{"head_dim": 64, "qk_norm": false, "bias": "none", "init_std_o": 0.0111, "init_std_up": 0.052, "final_lr_fraction": 0.02, "batch_tokens": [65536, 131072], "dataset": "wikipedia_en"}
Each number is 500 + 40 x the weight over its row's rms, rounded and kept within 0 to 999. Layers, rows and columns count from 0. Numbers have three digits each. The size before them is the row's rms in percent of the matrix's.

# layer 5 attention query, 192x192, rms 0.0983, rows 34-63, columns 96-191
069:555489497518476468512552409515502515474504479492579426468560511531455500464542545426487474487562501533487394457554575504514490564488486587566550449493579568506532504467547453476505493461465537520508441444493426496595526487493467528475534495485433544467545434468541495484462500466457484490
087:548527531454501522458485477496474450468540501549601514510546494501491458447488522441489528510490507478418439462524501461540535527518532528563508540491523502482544523551497432518519469519478478500499492481512457492488538470494512528511494558514499535527586557547611479485528568486494494536
077:527480479464382484505561430457532494544474461457627432508513494511527475497440544429489520508468473507412461479525508430522548507490549440559537471438557557501495515452478476529468549477542489453485451551461480528522572562508474534529501405454511575463438512482561520477538536497450506521
076:488517444518448529525515545459484492465540502600524496458504499489469439510533520453523491509557477495440561457523525499531463424478424536501474505452567478555503576567514483497542458508515463491527529552542488480447482515496526404525487474439511549521522540482527471460515468548544518535
078:458507506450483563528528546482493473502512531528567485455473533493482505437536460475538508476465465524480434475530539461550533529492499535541508523491459533527518502533510472524561504457513510542477444359542508489524550480514452556477538552584511526476521482465557459491516502476503508538
083:534509457439487573532452516522507487496562497473478464422538517492473520472530472445496382577501459500570507519518453532566558522531486552533477511480517525475553550544471521565518469497487468531552473477496468480505488485513548506495503576544539581445540583539489536464474489482547487450
103:513533508477513509542519514503556526452538550546629457511485505555474575525562531496515470511515490487504508504474542479521410475556573506483587467533588487516457493571518521526478507487505541531512385554452476437447475525498447473547495469492477513492487566485548467449558509506453474403
094:416552545474507556466497482508510478535524526555549467429488439524510520461547551432428487561513483539559518484537524481505526503498520535496501530524529489556440472444484422510409461499539539537507490519521475549482524437500517498495503417534539493486531492537472504495509478520451477444
099:489516487441516471471517494490486481507612511487516510449526494529450529468559541509447483479461527539548472491488470543510550508517501532555531570491572524446512513468538466541473451517447546530511515470460472512490435417485549486512525553492450533418569444442564433431456432568532522554
092:541510473538506517476525594491512535463505493557516565576511521502477487437457486486550449472479404493450515452525589459540495448484553536490463545437584518520520539525520467464515516462531557517433540539507509457490485477511485473516540534476531483530529561460540512429474515508496526486
087:484507454615559494528453489533498521473560468489457437493583465452518569537506413529530497502470520575503492550533496474517494546497505521469485491461512541445480503484543541489430606556549447504461480518486518485525507547462496450502479514486555491476487493506512502502478484535515465431
093:488501575503531528521447544487477427428409559562468597518497482564504517492527489439541500482414557505529468565507550504514492478463492459500484461511478405517457420547599501475492507522565483508484558437554491508532535444480529563527485519502549525516471505444481408506517482453501581534
090:417528506489487487488436474541444484466497542552475428495507543508521534495531532485451551454490441407499476490503502537458525534508578498509522502545505456459483527446532504518512470476494462486463515526473541525525471537468453511531471504549484475498535422473602449481533429423422522499
093:494514506526513529466540517401475500453453543475505509525513545482555493470491515439453493523535493585464491455564558526551455486527464458522451471477446433493402512485597506524487532481528514435479516445443509568489485539458479496508554460521544494536571471492425508491494502521499487445
087:452435495454458547551538477543476485496438495530581530453518524560475501485508491529491566504484415520578488515552482523483421490520538430516569443492489505500468455535580439515537475507528571456578449495477526560475497488507491533454519482543494516487490464554465486456531468540525495546
103:516430507494600492547489511486534502510516504536538590558508516447464470490564466593516557445465449499494486466483528558545572498483467537538450498501446479474519526538487511511564570532535511518587481473516462428471486432508476485494533553562539473544445491457505470473422477503523487501
090:458491541508468487505462486504519466482494498505625471496563444473575467503420485534492478464553425559459529525531480449450500469482505464501564439468546423513485524538522422501469529503472480490482419501527512507503522467503524482554460399480539526546504519489567494470511562493531497551
091:472519485488483518499490488530460504464573461492437532432476522545426456499469470469454468507484552474588554494472526503526533509540570472504474508476476508494481486564469460463418516462434555525536484440518484490639484477532517485493469548476516517528491483478486505513517530534540489435
098:549483493482500479499452496484503454457480489505497426550477479470512512546486544419562569525450493493539508587433447469440540489471560512544497514502568502433533495522487489467531521452491488441450426437530455519517469516446467476573426448450481509454535530504458531436466409495520495535
095:537489438555414420573524538537509518452522472527461496460501525538496463466608472431487505531479450536488532465466507541491475508502546507481554542530540511502475542602514417565493456539511533435500446475463451522481501458466527551514499536527421521509588561481473468429527572514536540495
090:515528424429429458494556414547456439458515513494476500526448524449485534506474496521600515574452526553520515492489487479492465546515587501508568466538562502494483470448540506553489557482447431500509464538496513537544508468472515491505402553479416469508587552405600515462564524526487488560
093:547527476473508523434465444518440486505607463554504559510528544478547547599482531453533457434529552479446500514501445542482520456450545440492482519524542482478460528511625495476534545435521472497453452475536491464467530534474477525526418557472507557500558528522556503491521496488488501510
105:482457473448550416532540452486486470433451526520535497531430589463481542515563572505495486543519504551459442481466465545539497487522471482489610487579524564483540452477550525544507448503526494538491426521441526457519501504510482446497561451512520488479512480539465512576407483520513578523
093:492505461480520425481589492575513488506492425492536452506439490494466470526454504535539455495538476536474497471534446474476517533482488471510486537464536510468497482421594507513591493540508528486484471561506563459516537584565491519582437569512477535465505467553505535490499526472515424524
095:525450566482501415509501489548507516464562448498478525505479477583564528581424461514585511561514514508525504492418486520477478481559495425539529454481495501438528531550504534477450564501542550461458443447536501478527510448502508561399455446505472526494503532465456532507452465557497440510
097:519430505511452503459438458472486505536448535446492484496467507523527524518566513541536568492412566462500542563487503462451549542546478554499505619495455469498514488521536439525511506504402487442473553551543488534476518514471509471564474515485549512536508520555521478468452471484456511523
090:503524503492497492522504510556490520503489541441466417433474494405497463481476462536539538543566492519561528485528547477529478520513560537554515563425481544433420512488462524549513505530533469503450476484532567524467427418535502466477476465559463460525550519471446454444535475512476521563
095:467483497531473453514434529488473583518518505452434569523391450461537499484487416573436550483483440439572498505489502501513471526479485517442447559518465471548534523521459504485526413493511515490480537439531475519478430531507495455488461468463503454525466422500489503534527521428529500534
094:463529513508422515494567442497492526490432520495504592443432537501516531468519454456485404524576568478466554515483519527454539487475561558523480527532503496539441526453503470458535516487524465519479610487486514519485500429495511490504586443487520538554485441491470476546517484535524438486
098:516459427526552533504488508521422478487477497495476511461506502514596502529470525463468520455453499505548354517492567525448555501509556551485523497519508528509582514482489487419458477480511556497451536501449487544476495526442492445495447484490414472545499409565550514485506462519502600496
# layer 5 attention key, 192x192, rms 0.105, rows 34-63, columns 96-191
073:506553512432443471480506498509481501573547429546506505546518480510495565417522468515505495504514565507487557550490442516434582510517508478504463512518473478554472540506480563470536474481573484519483496476485538477451503603543486533490492487450460511515506508442621504506450451455435504502
077:450543510485521491522513509495497474544482465492499552543488393507510490516508435511506465457453558421532520532508532545498523497527458489511450521426524460492482543511477491492539436514509508578468513508467499451564491466541458520529425514521560430521485453455496494546464510497447466459
080:418536568467454422547461551512507452514492531528506490463485551496487486476491487552459456547413507551526491556452483550443568472483531450547555545487452497466483416480520535519544553509496534467465502467503514465488386456401530510475507506558417447564488423494504448492484466484459498480
084:444529513463520495507454460541525532538460454465504498522559434428517529471485464544458429483449529448585553543520551531572509486547561575441464537508474484486508412521480521552504516540511504549477572438486491512503485478526486515567531566536527498456467521542475472545492459515448445459
087:523505545475498455528505472484511457523531516438483521530482503491503465466480488512510438525488555503535511483466458554441500478536503580502512545467471503450544574503556448517533454502382521526534546462562504496507486480437508529461469590574463501495559513506579496497514477428505568488
094:501491494498511459540537543443542546529442538509506482518468473491517599542540465523509501479541530495546558554499581590525538489600514487422519509498500465499521456485541544575503530498479608550512479521519513540481477466490488486477542525538532435550494508512489477566461460507497502470
082:527516548517428498496503529464497477507551475501488489545505525500405467558437595507559510483462525466433500407525494451546473518485544419531497472505462455535459502544529461419464499462491473504475515475491553465469518568494481487447445478505427547498456477463438490509518541526439460533
091:520460427447519440521535466513444523473542466450496473532527493530488465493539509447508478461548530486471538482475462502469505507555442417510488487498502580530535517455514470483517506488461501544481485567540512500528484573432534507512468602519514588522492577531562548517515563581567536504
093:492544518507471506555528524440526546524463420521532509531476473455483508519472512561541530538434533437602430523485454547504524453521542510552512441515465451480492454556472559478529564462554542543521498518481520534481552457509525510478435551529550460558473478545433493540483504512408479494
087:503521522526481538398525537498481510474503482421474527457441546442370490537495494475509541515528531497469505486508467572515465525627536504504439505471519514478522544530437524561543491476564523507539472511493469447446568583487512522493467521511469504444446523477506515478550536496547576490
104:490480453553459519513483496536516517495533569503454491504497579516492509470552532529471560481607466550546546463529489571524491439479566437516550485502548562510462473444514454471535475455432557460532491514553494453501549438477489457510511525445592559489566506496521498519454514470488478517
091:508502509566525525421545516468488493538470483502552476514495532467427488520409486414491512458463491431497506444483493466513436454625490551494387541554519620460536456434440498532561546486509462533539520514467518505454506509557486508447496530483494494535507491522572502462533457485474443415
089:537499437496512526554500422473499497490531506531510521569507473542484492520465455495449573538527532531465446455525544422496458480511515460510542445484617531483533554548546549514504458495406513487490500464480439493468468540494533456476491555408485530516430520498503622476550453513534462469
095:424499544489518517501546447453574545530465535470491510458467474501437454504490505549488499518507515490495421496469581517488569489535478565533532503475501564484509441497577525493500533539465566515464499519557505497500499531482544456435490550575513485528515546455521461547521563515449489506
104:554505517508541431536525515431525561468486511527428509549500479527484554587474511497529482522568534450548460529476511549504537487558484492443500516575521491465438456442611600452463514487498496574532477536526464503416520462537537494473491481511512454568500507476515473458488459446490457471
085:521510522451474494478539460501476521524424493522477465477432533554435517570495486463499547525551503505531542508495573465471453567549470586451562481430481500495547488523446520576506537470488498482507542503470477548492533440597501499437497518412532460410446507569510443570483479497546546516
093:487495511522496462502538593437458507474423518533549532607469482466455494512572474555431539516569490448547547491560559542580504474503520497466424482431500534537555513515520547525451486465569528488555526436497506488470477494505545450478494521480501528516490497520469436504502424544489473460
097:467534505458559500531451490557474544545533495467518487444481567454570523455512485552444533552502475477544486544521485461536466481504537516522504541500514556492472518411496539542497370504507431483512524502536545450516508511471448460549574499569478534480446432532515515502523556476514467533
084:445544534541466574496425501473569459511496495539491509486503456460559494514502479516527550526513479501440476506490509436528456519433520543443535442519480558522439490508462488476550587464576540562513468481510528445521513434551524488468491455482486563479517539458516465506576457558512496493
092:471556575501540466467429572475463531468500523461532510555491502458489498510513453508472527549571490416530500499460465513542482481475484422508535504516483510509484486547419591427543518449428504551518531454461585480505485447502570469479528497496596547525446467502479437468448447526451543512
090:534564509518574508516484506483489487491537481496494507496528483476526463539507452437550530504501430462462459529471504489554477518466549489521474539524493487498486508588478531522573484513591486555586468469512525511457474469510463512521566499492546480462471413575496543472481504544441529559
086:513502549481524536465503561430520541497491483575539513482476546466445523460531548523494455521517513583520482509533571505501533466535426487513481535514537532503458456500525475516558540519561571416489574544448514524442499493490486480519549472575503429464556483488484503518522453471531540493
089:452504574467545541456541465550515551469526520458492522470491525448522485486474458502541539490602572410540503482552503547506480544482540563538423441482515511379584509557476546576531512510583553430517496491506566471536522508475533546497566518586461461545483528487470526510544462542522472458
089:472533559458538534477563453520524503561463539516508502491518499506504481510456484537552493467516519552478556566531484528425485496530520481536550493525451520559456511499443532510504444528543472499441535495515495511423448485515544480450497436464537490472450588492504548491571571547557471464
091:452499455514485464497502533526474492516474516529453533544487510451460528480534576457511454446396509478474462556488424473547541532557508499533476572531444583495486461551419543496531455515488511516513499518499526495485506499589523509485637475511471526471416515520560548544506479521477502514
090:465486478506474542500504523522480492518547470533497500460506483449488502525494544544462530448535424558401487457552442462554468484453508508495457444443506504499522525423486499531497519483486504565438472506564477467491466483524491528439466538509471455455508428419520476545542546525529441501
084:464546486530565514508567519566481446515475557487470507525499523498493472498506514539484513503458470549475485524558472483515544498427549516482550525500451544559495516553455452530481534499561549423542472533491429439531479497481499428432528454441467567437487465536450510518476495453492472463
091:503541500475529498465511488501547491419459521489564454489567466505466470535424557564557513449474420531460519421510504417495448543461475503467468456464551466537503482420492462490490495512522473491606483552510466475530512563518533502470493485499500570557491574496494515505490559496570456526
087:509457492581523495484487494568520516476610492490486506547522511548457492485559546472455472401484352520554485535521482508554550502472421419557500412515479538532549553461486507497533457480483520449534482407512519496540484512474448568585459506516560470501487490493525538483495484481521541481
090:559554553535558555485433525527502420470541494512477456484524468531427539544485521504426517506528465491497572502504470515512513515478456531505433482512548516507491500535521450565552586517461585454530518508536472490512542557494544419505430536533481532485575528413410514446539534486528517435
# layer 5 attention value, 192x192, rms 0.124, rows 0-42, columns 96-191
085:447489493497487536466412541486560552485591431545532567572514472486545449518537485473546513452486512515477532420491448499484551512480467542544531496574548506477497475407490527433535510452514508520523506584486492433558512434499539507508547536497542474435501485508544491461477520448406584478
078:488564566551532556552452528454492590486573520550494521441536509495517581485475456458473507498474522523479507442496476495453521462549532497520494480493503532442542510513482437513518515520482433487452506482510473502527518504533503541507568492517539487464544525523518431494540450416534481580
093:434423482494485434523480469510505482497485527458465535420454470460516467462472420476555442487537456492497538449509434502509506455488497489434494509492444490548507508530432476473454485543563451519508547476512453547520547444479473560485483521485530525548414537489569559540502485534431430562
080:434539498466481541503549448517473436474519620517560531515555472465541516452420508531429504490529455421516478470495509475515511453483523550524539512573478503582445459558539528465431513514452462524513438518571477454485499562502505429458525458525556531516469497559476500459565486579464516506
084:499474482545549525450435450458534484466571499516535472513559474531477576509449518526525476495455456466436522535511503480502491504550413528522455519449532506514534519508521494501492553514588536456553522525469456550496541556466453513532530519511441485493501453401520443499526503407495525522
091:465419439543486472547540517466509532486484516521475543530435518551537509586481507512501510469526528454482527507504531556549575478442540520566541491431490487558518567534489498472550495502529517420595462486490551487527469470492473503521547520517461501526553540482559491522459521479497484480
077:489480526543528569479472517532448510508526552487528500509559496523452534539453496438538485472532439574547527483525480468515447494488453455537546406565431524472490478545482532455458559553468467610469485519486487419547528471522482544524496416522532483465490527488522457481513432484490510479
083:462541520518453568498473495473494488518473518552457505420486513436472479535489540475459518495532507449476512454494480490529582556495497447486514454524475470531504542506482477428463505491470499563493558495492553494571537481530537547461537489463453513455484468472450457479539421459477535466
081:513439536483489493517489458531453481523506534525517542503454547454431489497487535538470509501454507462552569514491477538501593503528408592523479522444538469494399519516523554515410527459508558376560502525474579457517467566417534453447464520473506515534437447440561440550507574571480460474
084:553494470538479534561478411533469491539443500453519447527545526505516472522487473400507531483450490536489534560488481527456500505439561437515478540520553494481516520428447451539526466537458452454585547425533517493470494547485493489557412478518504497550465515502519506464539470511551535537
076:529471518510469531479505553520472481436481428537541470501502571579503443605474515502452491554488499467596440540446423555508497445582491483512531560503543505504568522488507480463497599463488561455476531508495522501577502504456495464525529577570537525511534479441540484462517448479461533447
081:474429540506540567484545467488448434488402507521494497534503493475432481508463551466562496550452589474446460511515562519508567523483489482484505531525486487556509502483464432445474474485501533470479562499498541478527486549502506612507534493468498593481537465479457448571515484500510604421
080:449474520554490560471525462468534478470551482524477476452453545530520478516510486544524522552549494503499524455555578483460488548525519426441528482452515465448456516533527525512541460505504514494465482489520442568489487524553523539482448475508468443517500418479519424563510559518414426546
080:488469446428584518491494445457486533503498566567492518579518509446487464445444573557405540486569523453522483523575499586499454533477471461567511482470567508519561541504514485613504520499537577542527543470485468521506466519506461453529467600568523489484488474541492504477493538539498474484
078:495521488479472510493552515503520511542521453486544499475583510536512485489540506486550520487494501458410514498536468456443595512540526554523556501549454426455521512494507483445575482443449534501456478484475466475460597497509490520500525502487512525527476483525534504503587472476491506511
081:506489544474491498511537493454458491540562475487460483500496513574511539565500560489504467504510525380476490457528487538548498521567543487529445496528505451510581554463488484409438513514426492537517509502465473531515519486480477446459505530495448446482537486517504531455533489458505438362
078:496499483494459536512491572518534481497447436480549537546470481507485538431438480448515456473510600451486452546464539561433435462500584524512465467572443605539496495505483464473465495521503547512490534472458574517509484442444502448526508479456456490535539566507498517566415458484521492450
082:505479472517504443499534502503536473543419428495510492442505548454522457451558448551493533570475504528507420509534472500477474467554577489551468488562498405450545511548489526486502495501535516464487519449484549506535426460525472510506539512505524469522490548515431557513477471439513481556
084:471483441495568519492494529553462428481520510558419513477464515502531510476593481474434474544464404492492423466484425509524511435517468498478541518539426474526524509566477538510466484488528502517445519538610550532500454489555522562449448460466513422478449477508537475496427452513547519520
083:515504497519549460509508552568494546514548526544538497492593485456460536546471445522497491566563526491490534468446501461611535418580534488493524522471535458529496487546545487514523438501516484491507490484517543547412510491470460523464451623480510511459459549436602427512536513509513489549
093:429499431489485524566497503474522443503537472523442494464549464583409467547500510435541486504412607445411494459488499529450501580498486493497449513492472470486514471525523506488512501488516505507522468513533459515517523521451451457565432440522464529472482474410472477568451470543467500398
075:473524505544545437489527548515459472575483508454557500525466499514474494527425488509408483459584436558478473494482453584582551496459488530497466405454501435468510554429498517512532448516516429504469508430468504502552518527495426492505552509467448425508518466410502430454490458463452500462
084:510591447555444529452499549485488504475519522500512504484554490474488473511491551497540521566562523527530498489471438517571533486474494456551551534481587488481497408517561505533510466532561558464568455466461498428493541497544519532450454425459493458556475530477494474458570568531457522498
071:599527545512549452527435484464461460510471542550512538509525527471473479448528461507495527474442568477493527520527477520520489451477487564452487522580426504507437486522549529572522473516466535447509533450489464477504484513488569465588472475450527580416510484569523501463519429543459483561
082:490507545494593440505458479455514472502542548532565429504531494477483516501420507506544528432566489454552500479480497460463468507551431486530585482486505472552518476488507539523517402535469441547595496558435469535520484559464531513587496537518454453480505546551445524486529475446488509480
083:513479481399526477518470466477461508462428492456421505487514521559465434477482588460449510555395515523542521550486555505525558600490487513482506463495439502484528392494489449510463480506566489470519533505530520417536537441484437486489490494509488486507480441600461533536488441456528506419
091:514454517513475473445479558566467447481540530489545510504510497543482549461509512465501466475486484547437552503475511492573497459509491490521449482512517472555444479457548515422515504454541593468555423549558508480484503499530434474422532515518510560494465461426508498531504436507433452455
083:534526463520419465453475542451487503537483571498435501537485517518513528496490566557487570557541480472504547569435558522566497533449558534475577529503565455473589524529468480490443480532524527435540539532507499523461540479526499469479529525506489486517450560452533482495394464525463505480
093:482522483533503485512457529503453496501538486546552575552506494457484464526546419530504486544512473522484549480375457482637504400513448509508531529527576512484495498490502514495530481500564482546564526488412529492450525516495481532502486496499468460492515517528542469543489569548553521533
087:495551529478484532479523485521534549451565428462462517489501452473485458441497503500445506544483468441486473563456500530468482522462491526548436534484484525534540517581569486513513440487529618511529426488486484531516564523537585554541541547540470544494466565464499496509498566497542593553
078:520459548501525498506482524549478497560512485484560500452484517493604457508539425530513526503411492501477494502511480511512459428452489515538466423477571448520492513484504465458528482452463519566462470460479500533449452516487446555529441498492484483566514560490512504498438492487437436507
088:485475545494481496471514479519536439493561451412485425468445540485517539446541566472491479485483475451485495527500520500543569539486521510515510549540462479413567525522498479447511401511463534507481514470464497494482443489467440483472546561603484443483490446480454509453489472445493521505
083:470515467596476539493484484521452433473548562506479467522453516448485572491461532463481582543529512507461462545531473493465483482433489432484532461496459568548527430541509545540489534534462422442458471444448489462571582458551552527504530468503446567397482485454511508490556462429489483506
074:557475498467504576526426535536476413493474530498464574504522484464543519488510421476497570504473485504477512608533490446502539560475533519500499495553497500443576482478522511573468479512504487429490458511546538521545543460476489510440499496454512469462466475506494477486437480514536541505
083:492575458454489455461511495467469450451511506515492532491506517478412493496525472547455446532473569553516534518576475511425453486486497493509558511503476495523486495547473543511458512474496486455448463534476465544577577529463488460549556495485476458467554521555521455509489458489504579560
079:463471495445520503499533489477532491492618500601532550498444449548522483548481421556519418471491482504572546492479513405565490515529473493513521550536506460488518503462416533503494483485526532485510422489486485477513525509548459560528409479475528459498532520455544557469464508456477491520
080:467495538514437525497457490449515575505529479482443546483534598467504455539486471473536486532444510522458486434467502461592504446472493502494546507458561463422456469529502519504529496453529529520485529449470497471505431471558451539514528527473534506592509485516532505524551547457439488548
076:434524547497512531511574493436488436524564593529536529521592481497467462554567502506466498527468461510486492509532461471489563562500482502550491507441516444486537442471558457486431475539533558479484467420454501460552537507407493576541536567512408496512456492479469528514475548561470518462
091:514464406457464443529432536579448428458493439530485497515532500472493518472492529499557504519421481517474450505474521583528506557487536512501512528496541504488566536462498503476544453488510474561515520479505465416504460502482513570525385474475470480548554482530526483529435520518468487527
081:488433525489531577499469489528500501531570534484492496465479465528535441494447511452560539491509522477521489488449459515557499486556443480490472605504446572556439557547526526479529570467451521509483494542547519487574520519531487491551467417511507534439541509507545521463456536533518554524
082:474560529526472466561456558527532520500464427503484510483443514457530543506521478458554503511471451518524481462504483516484515516495481503458556503466559462498450455497494454480496465502487423458495501371461407477519496481445509535506463546475508425484502550471553557470535476456511479562
079:471516491519521542460514529551425531490548495564476602530504575490474527481461480502579560553412521527517508453484478451565468521510485509463483549484564503486492498540483498440487506519587422500560514555527511540569521506511541534419397505438435474443543556478599541486504524475475490536
084:561466492501561527496424511435506521511477546457418500555462499508521550494470522509456573446504494474477428481528443475510488503484428494531513532393447479529464565538467442449621463495520562511446612543501504466456529384495520472475455531537482521501495492501496496536476532552508479529
# layer 5 attention output (transposed), 192x192, rms 0.102, rows 0-41, columns 96-191
085:434565471481508458454474401498419551567497502508508488512493529477511446530441473512418514493510515512555417518497482581489492450440550540461471499523457489482507550525518519517496558455517531443563530510510538444528461468470523460492466579465513571534487521482540532497470558530616482455
084:478530487504460534529473488420520512572534527481460475551531496414571486436523520569552460521548537535551438535531547547478541536530507514452516477451501452542545585509484497500436471444496471520564523470564535496566457490565463505503531515495514569522496495510476472577480456544525447506
100:453499510549556447582519504471508500428445586496529554463497466478535488518494467508509424435529495507492449431520489476507448453437480505466526473509510484515567555533485540498485423481533497545505555528528531478484495471470481502464488504549467491550521548507528502522500532502441606474
085:502506540515527588501506482529413564518532578512544567490539500491564527480480536526494504467479499482507485405473505467483520438531435512471529529499516542605526487504513555523455488562428481484478516569498473511497548529488493503491516461457542458537478534576511505477543486499424511489
086:473507529519438489518552476417554470433477493570511425467502468518458495541510535436535434517502488530486482532469516473480475506489498512450545481548541477433484428488517506577492541526497454515549455557491473523522460534536453473479534493511449441519483495419532478420493512513542478481
087:441502482522435505479500565478548538493468487486507553524449467459437523497513364500480461496469523478455487554445525496519495472400509519465571495447500506634520465489543511439497503430426462430517471449478542520567495489526561534527511467444465521522521543457564526535456531525578505569
087:474539488529448460472518465514473516486513549472494434529489519416539516525452497504510443530437552550494511524484468541454480500546510526434514494523493520473546495432466539579539492480521499511523505515510432493477505508480489579537457510494516504473496542518534534480518496419479453490
091:451425494461505473520537426543455540570521486498486491490482506482476422475499514486450479483490437473599435505532528516494483475487497512459547519537499443530423533487507441502475471535451501514520475518528445464562566500498501509504600466543552500516537478535508525514474550511467506511
093:596526578459477466500471478508483418489496482422546531532409470580510457495503436540516460493517545486548564528470502485490510465493454542576543521506495520513578514497479487464442456490470519557493495474469494503510562438471416473479466453458506505526446517501489536439450461517513519550
089:618505505504486432505468514393457516510469483548485459510509522515448482506524510414492515484477517468528501516469454553504583463509523530547511441466498523499495532535501432557500548510527514467490492494480572536436486554504489564583485505454506450506471538481502470491463433482483551490
083:433508493492495425582511511507410503535546490473444470459496515512411483510490506446478516487496520509582565567539523507477544570502464526588471482489520546502511513541442463493483499487479475546520500455559485535533491456459537439487525483510481473472444459456377475574491521471483514496
083:528511470515533526471479502496412521531475469513495547535469512578460522474508500468444498449482521431494474549485547541492465515543533489541425500494505485510529539461519536596486498490470462554520542472465508474452520562516481506508547537407465503456510456463385511500518518458514464458
079:497475484461470536543533504527534432418482466431493471512422510530529576503555536521577514536567539514514527498429435553523389482448512475488542467501586494431552470573507494566458503480458568457546444487517504493505462414515512540422518483550445566463531533472462505471478480522503507433
083:521474461501533468517470523493466510459540485510470491456497446541454475564466453477554558520469599438445512462511504494519435474512475500589504508469467519470478510522399496571446536575477470484585562451469405498452481482556473496474520486523520493552523479467395455491595558502440483459
085:402489524538532428490510470519463554484550580488561500507517542472453540485481513481516440489525488441487514518528499470526581543531534514528511556555502472523489477456500522467547499496531522565490508503481590545497512489514478470575518537517532464460500426520534446481502539467490469471
085:504514534532494466541537473582443505467617436482483466476434503536477445453490484476493530510523520513544572593441422509500495537461511482546578476477561502543419559542466493453511448538495476575435508445533457486467548435491525490550488532474520556453552609507506485414497495479521447499
082:496492450528465536519465553548491479479438448430551553491413494488567499477373433537505448445577459467507537499533505491534526438398520518448403496564504501476525485475489502467450486521505495555519569499524448541420514416481491525462547597502482488488484506475480514495497455472473468503
089:521489491493485463502525512479520553508424432431554530484506530486458465509451560481551535517461468509517422540517447543519541510539467523538522505469512507456462531423552536492554481430498567552513467519507496560440539451435526533503534578532515541539532523482500535499507475493409450486
086:531511389511513519469481486595503481535404529494438507508529577519496540439506535514503492478561459540437520512515481526504507469518491519464575472551513469525503504532511542489464476442477521458543472559467540510469509473533549504508549435505463538499452475545461551543479451468442566524
089:489502553521453447452452577541527466445532531565502472527541447505464574553522502494585489459519486475479493506466462473478499489533574510498526528523527486551423433483576484544584514433565494490533496514500489518557552464546497442496418492465462507495523580516587493529506450536480541544
101:488542513539544528453496526558501534519532488497500513513392484521452483459450479510542478507532554492423467546472513571515448495518545527509474502517528487476551430517503406488478458629476503532467513522555531439491573526484516481526532528520508510492428597481495556436523544555461515465
086:492461468496487424559578438482512419508518508493484471517464491496564462550462520497495450520502439573501471430449465500515449510476540462521551460541494456487466466473503503470467482548491517438452434443440476532569527463489532532481564497445435497530468511522552553503503503477466427565
093:460456573554503617537506514523465528452564554507463526485515424459494598525488479485509576398510508477526428562484499519454500469448553463523517426504502533487635454539514542476489494499486473535460488515505562463540459511506515454524474487478546461540505452536596502487554482507436529534
078:504482504511499540505505483362535489480482449481532512527530487543465460478477485450474539554447451445500483411476434466570502496530460495503488567512467527538424508549505464514435539548470515470415508553416508472447476520489512494517551473532516448569500423552520514517547436550456534487
083:452480480476487434502484400498504533493512490496472430569483510462525582509495507578518516505479537531460474464530430462561522542478450442517486455542484569449514450531496512581557551502452437527508452544485465482532453559468501555485519496491457516458516588539520494541449505465469402549
089:492566515494463473438422483450456535473496443484550505492546580463495545510518523505440448529424516531495543470491589570437555547523484511549501462565525407517475424512506431522486432499459479468501501505492445488541503523433467566519480507547512483480562456513468553525531579499471535465
096:525517492522506501462644507463559542511514521571524504488486497462481503481527508462515428510536472485515546462420556525527501451570461490451482465529520463510482405434512494488510486445556474521505511485549517468495479525508533477486516449522556513499495540550445518531475492564472509478
086:526513467510432450535506560449485498470547508475514442538519454460465408537484539461499483568480523494542466550470566489445539513407441453395515438433550489520535506523516471500475469487496477503449473507546435488506452481482582417485485441502517476523544520485419436438456502533467461524
089:486465510484500485470479537499449477543521497578525506556571455473535540450505519501504533422504443493516467522544500510542572442458461399485499455503515522520502426535522541441516500455562550510460518453502448508469450525523518482464496490535493422470450499498536434502504450477523572469
088:467520502524583614485444529551519451517515565509513561511511480463527546519477483601539597450463458482468471512491456517483472509470470605462431587437453487509475486594501514496503506471529483526504554461594510504478498494466457511480468507505507524481531479526485500556488506500544617539
084:501482434445525508454489513442490531473562456490539508540500537492487508511508522472545517506442450518486494512516534477387501427493496526599528513505445582488493504474495496512531550460457488567474472479491497453423492493526478455517453522489427528436537536536504584566513529481545412458
092:480526532513522486455487469445491527523491541463503473482455533513483494499527515446481470524446436503566538507492520548499631536553436481478474563552445534511491516468497576583611488473509451516521514529487488538557522392493546576492484558523526486528498450504449503471482509442495474542
085:503456486488503580492523519415494461484516595511542527527520468557546469473395587485467563479494551493555436505547569518407434464522492441460538444473541469455454513562548474504491546529410504528446472489546466490513495512480516490576524469517438558453461522456539493411428525538459505523
082:526483449501537434502474493489472511552491373547558485520514496473503477465482491486470490558493505463604491495493492502483539494448446522526472580455462495441527546421486470517455545483527490493451520487491556480527540534519541484575510556470552480524480444525505497517476507520411497549
091:544552510562494569511510469512473507517531479521519542510534502558520424496411488527494504500517481454519521511566506495565458473514436480443485516503496496526503556508442459549462560436475553496473526512604514523517567550469422483469492488557433558572473491448593428477517523474455517506
082:511483567517589494522510506486498552467532445553516522500446535567471520522479537502565549466552528570506515563520495526460451455491464445464516522502591488525472486555484546524512461486479538444525467591509488544458430498506526572493525485561587499528498508553542494555499486483547472478
088:532477529531505410466416488469493523516487542504441547510487576505564555548512535549522490480519520530518479451505475588543412525497503461558502490468507450477442513538520483476567479464496519460482510485471519482513469492512502480575438504451489512542537463482501533518431599558496433500
078:534504539513604464482507435582467452496586532516479542523476518486489503568535536502513509500461553488469538556488472519411416501560452467534539454521433502514606492498542524532511551475454480543516510505513526528475588473499553573428486537438468481499560523467549526510514492486464541527
089:594544420482517516522451527558516550478543398404494506516523538473509521497530405461496478514443524545528516483458558514555501494526562530466498552522568494470468482501405490441516562479510453550553491530433556425519474483425528453540461536497481432469510470498533516463495462454474487500
083:547535492526496600451478495540459496419474494427510435482454518494448498526507499493458461492575444544536521549579486504544527526464493541494534507479473533579497500525465459508446477478468507530450563488530412497510548566498499491559491539516556536417442466507471525514493512504494504515
086:487494490524468479525463459443455475494543464422481558514528564568519478420554528450522511511506468537510443432497498493480501479511533518508510532567502571454495514508508488511528515467497485564446464478469513501494529489519474532532574520476552464501480505481523501491459381530556495478
088:491468479518492512415500473416439439455531421532524479513520485488494489434400484436556498572447561510470440529434432518516534516537518484435481440507500469497529555488553468443523530467523509508495470466521511474477535473530541555511420538437503516480487620398526505513495511487480542563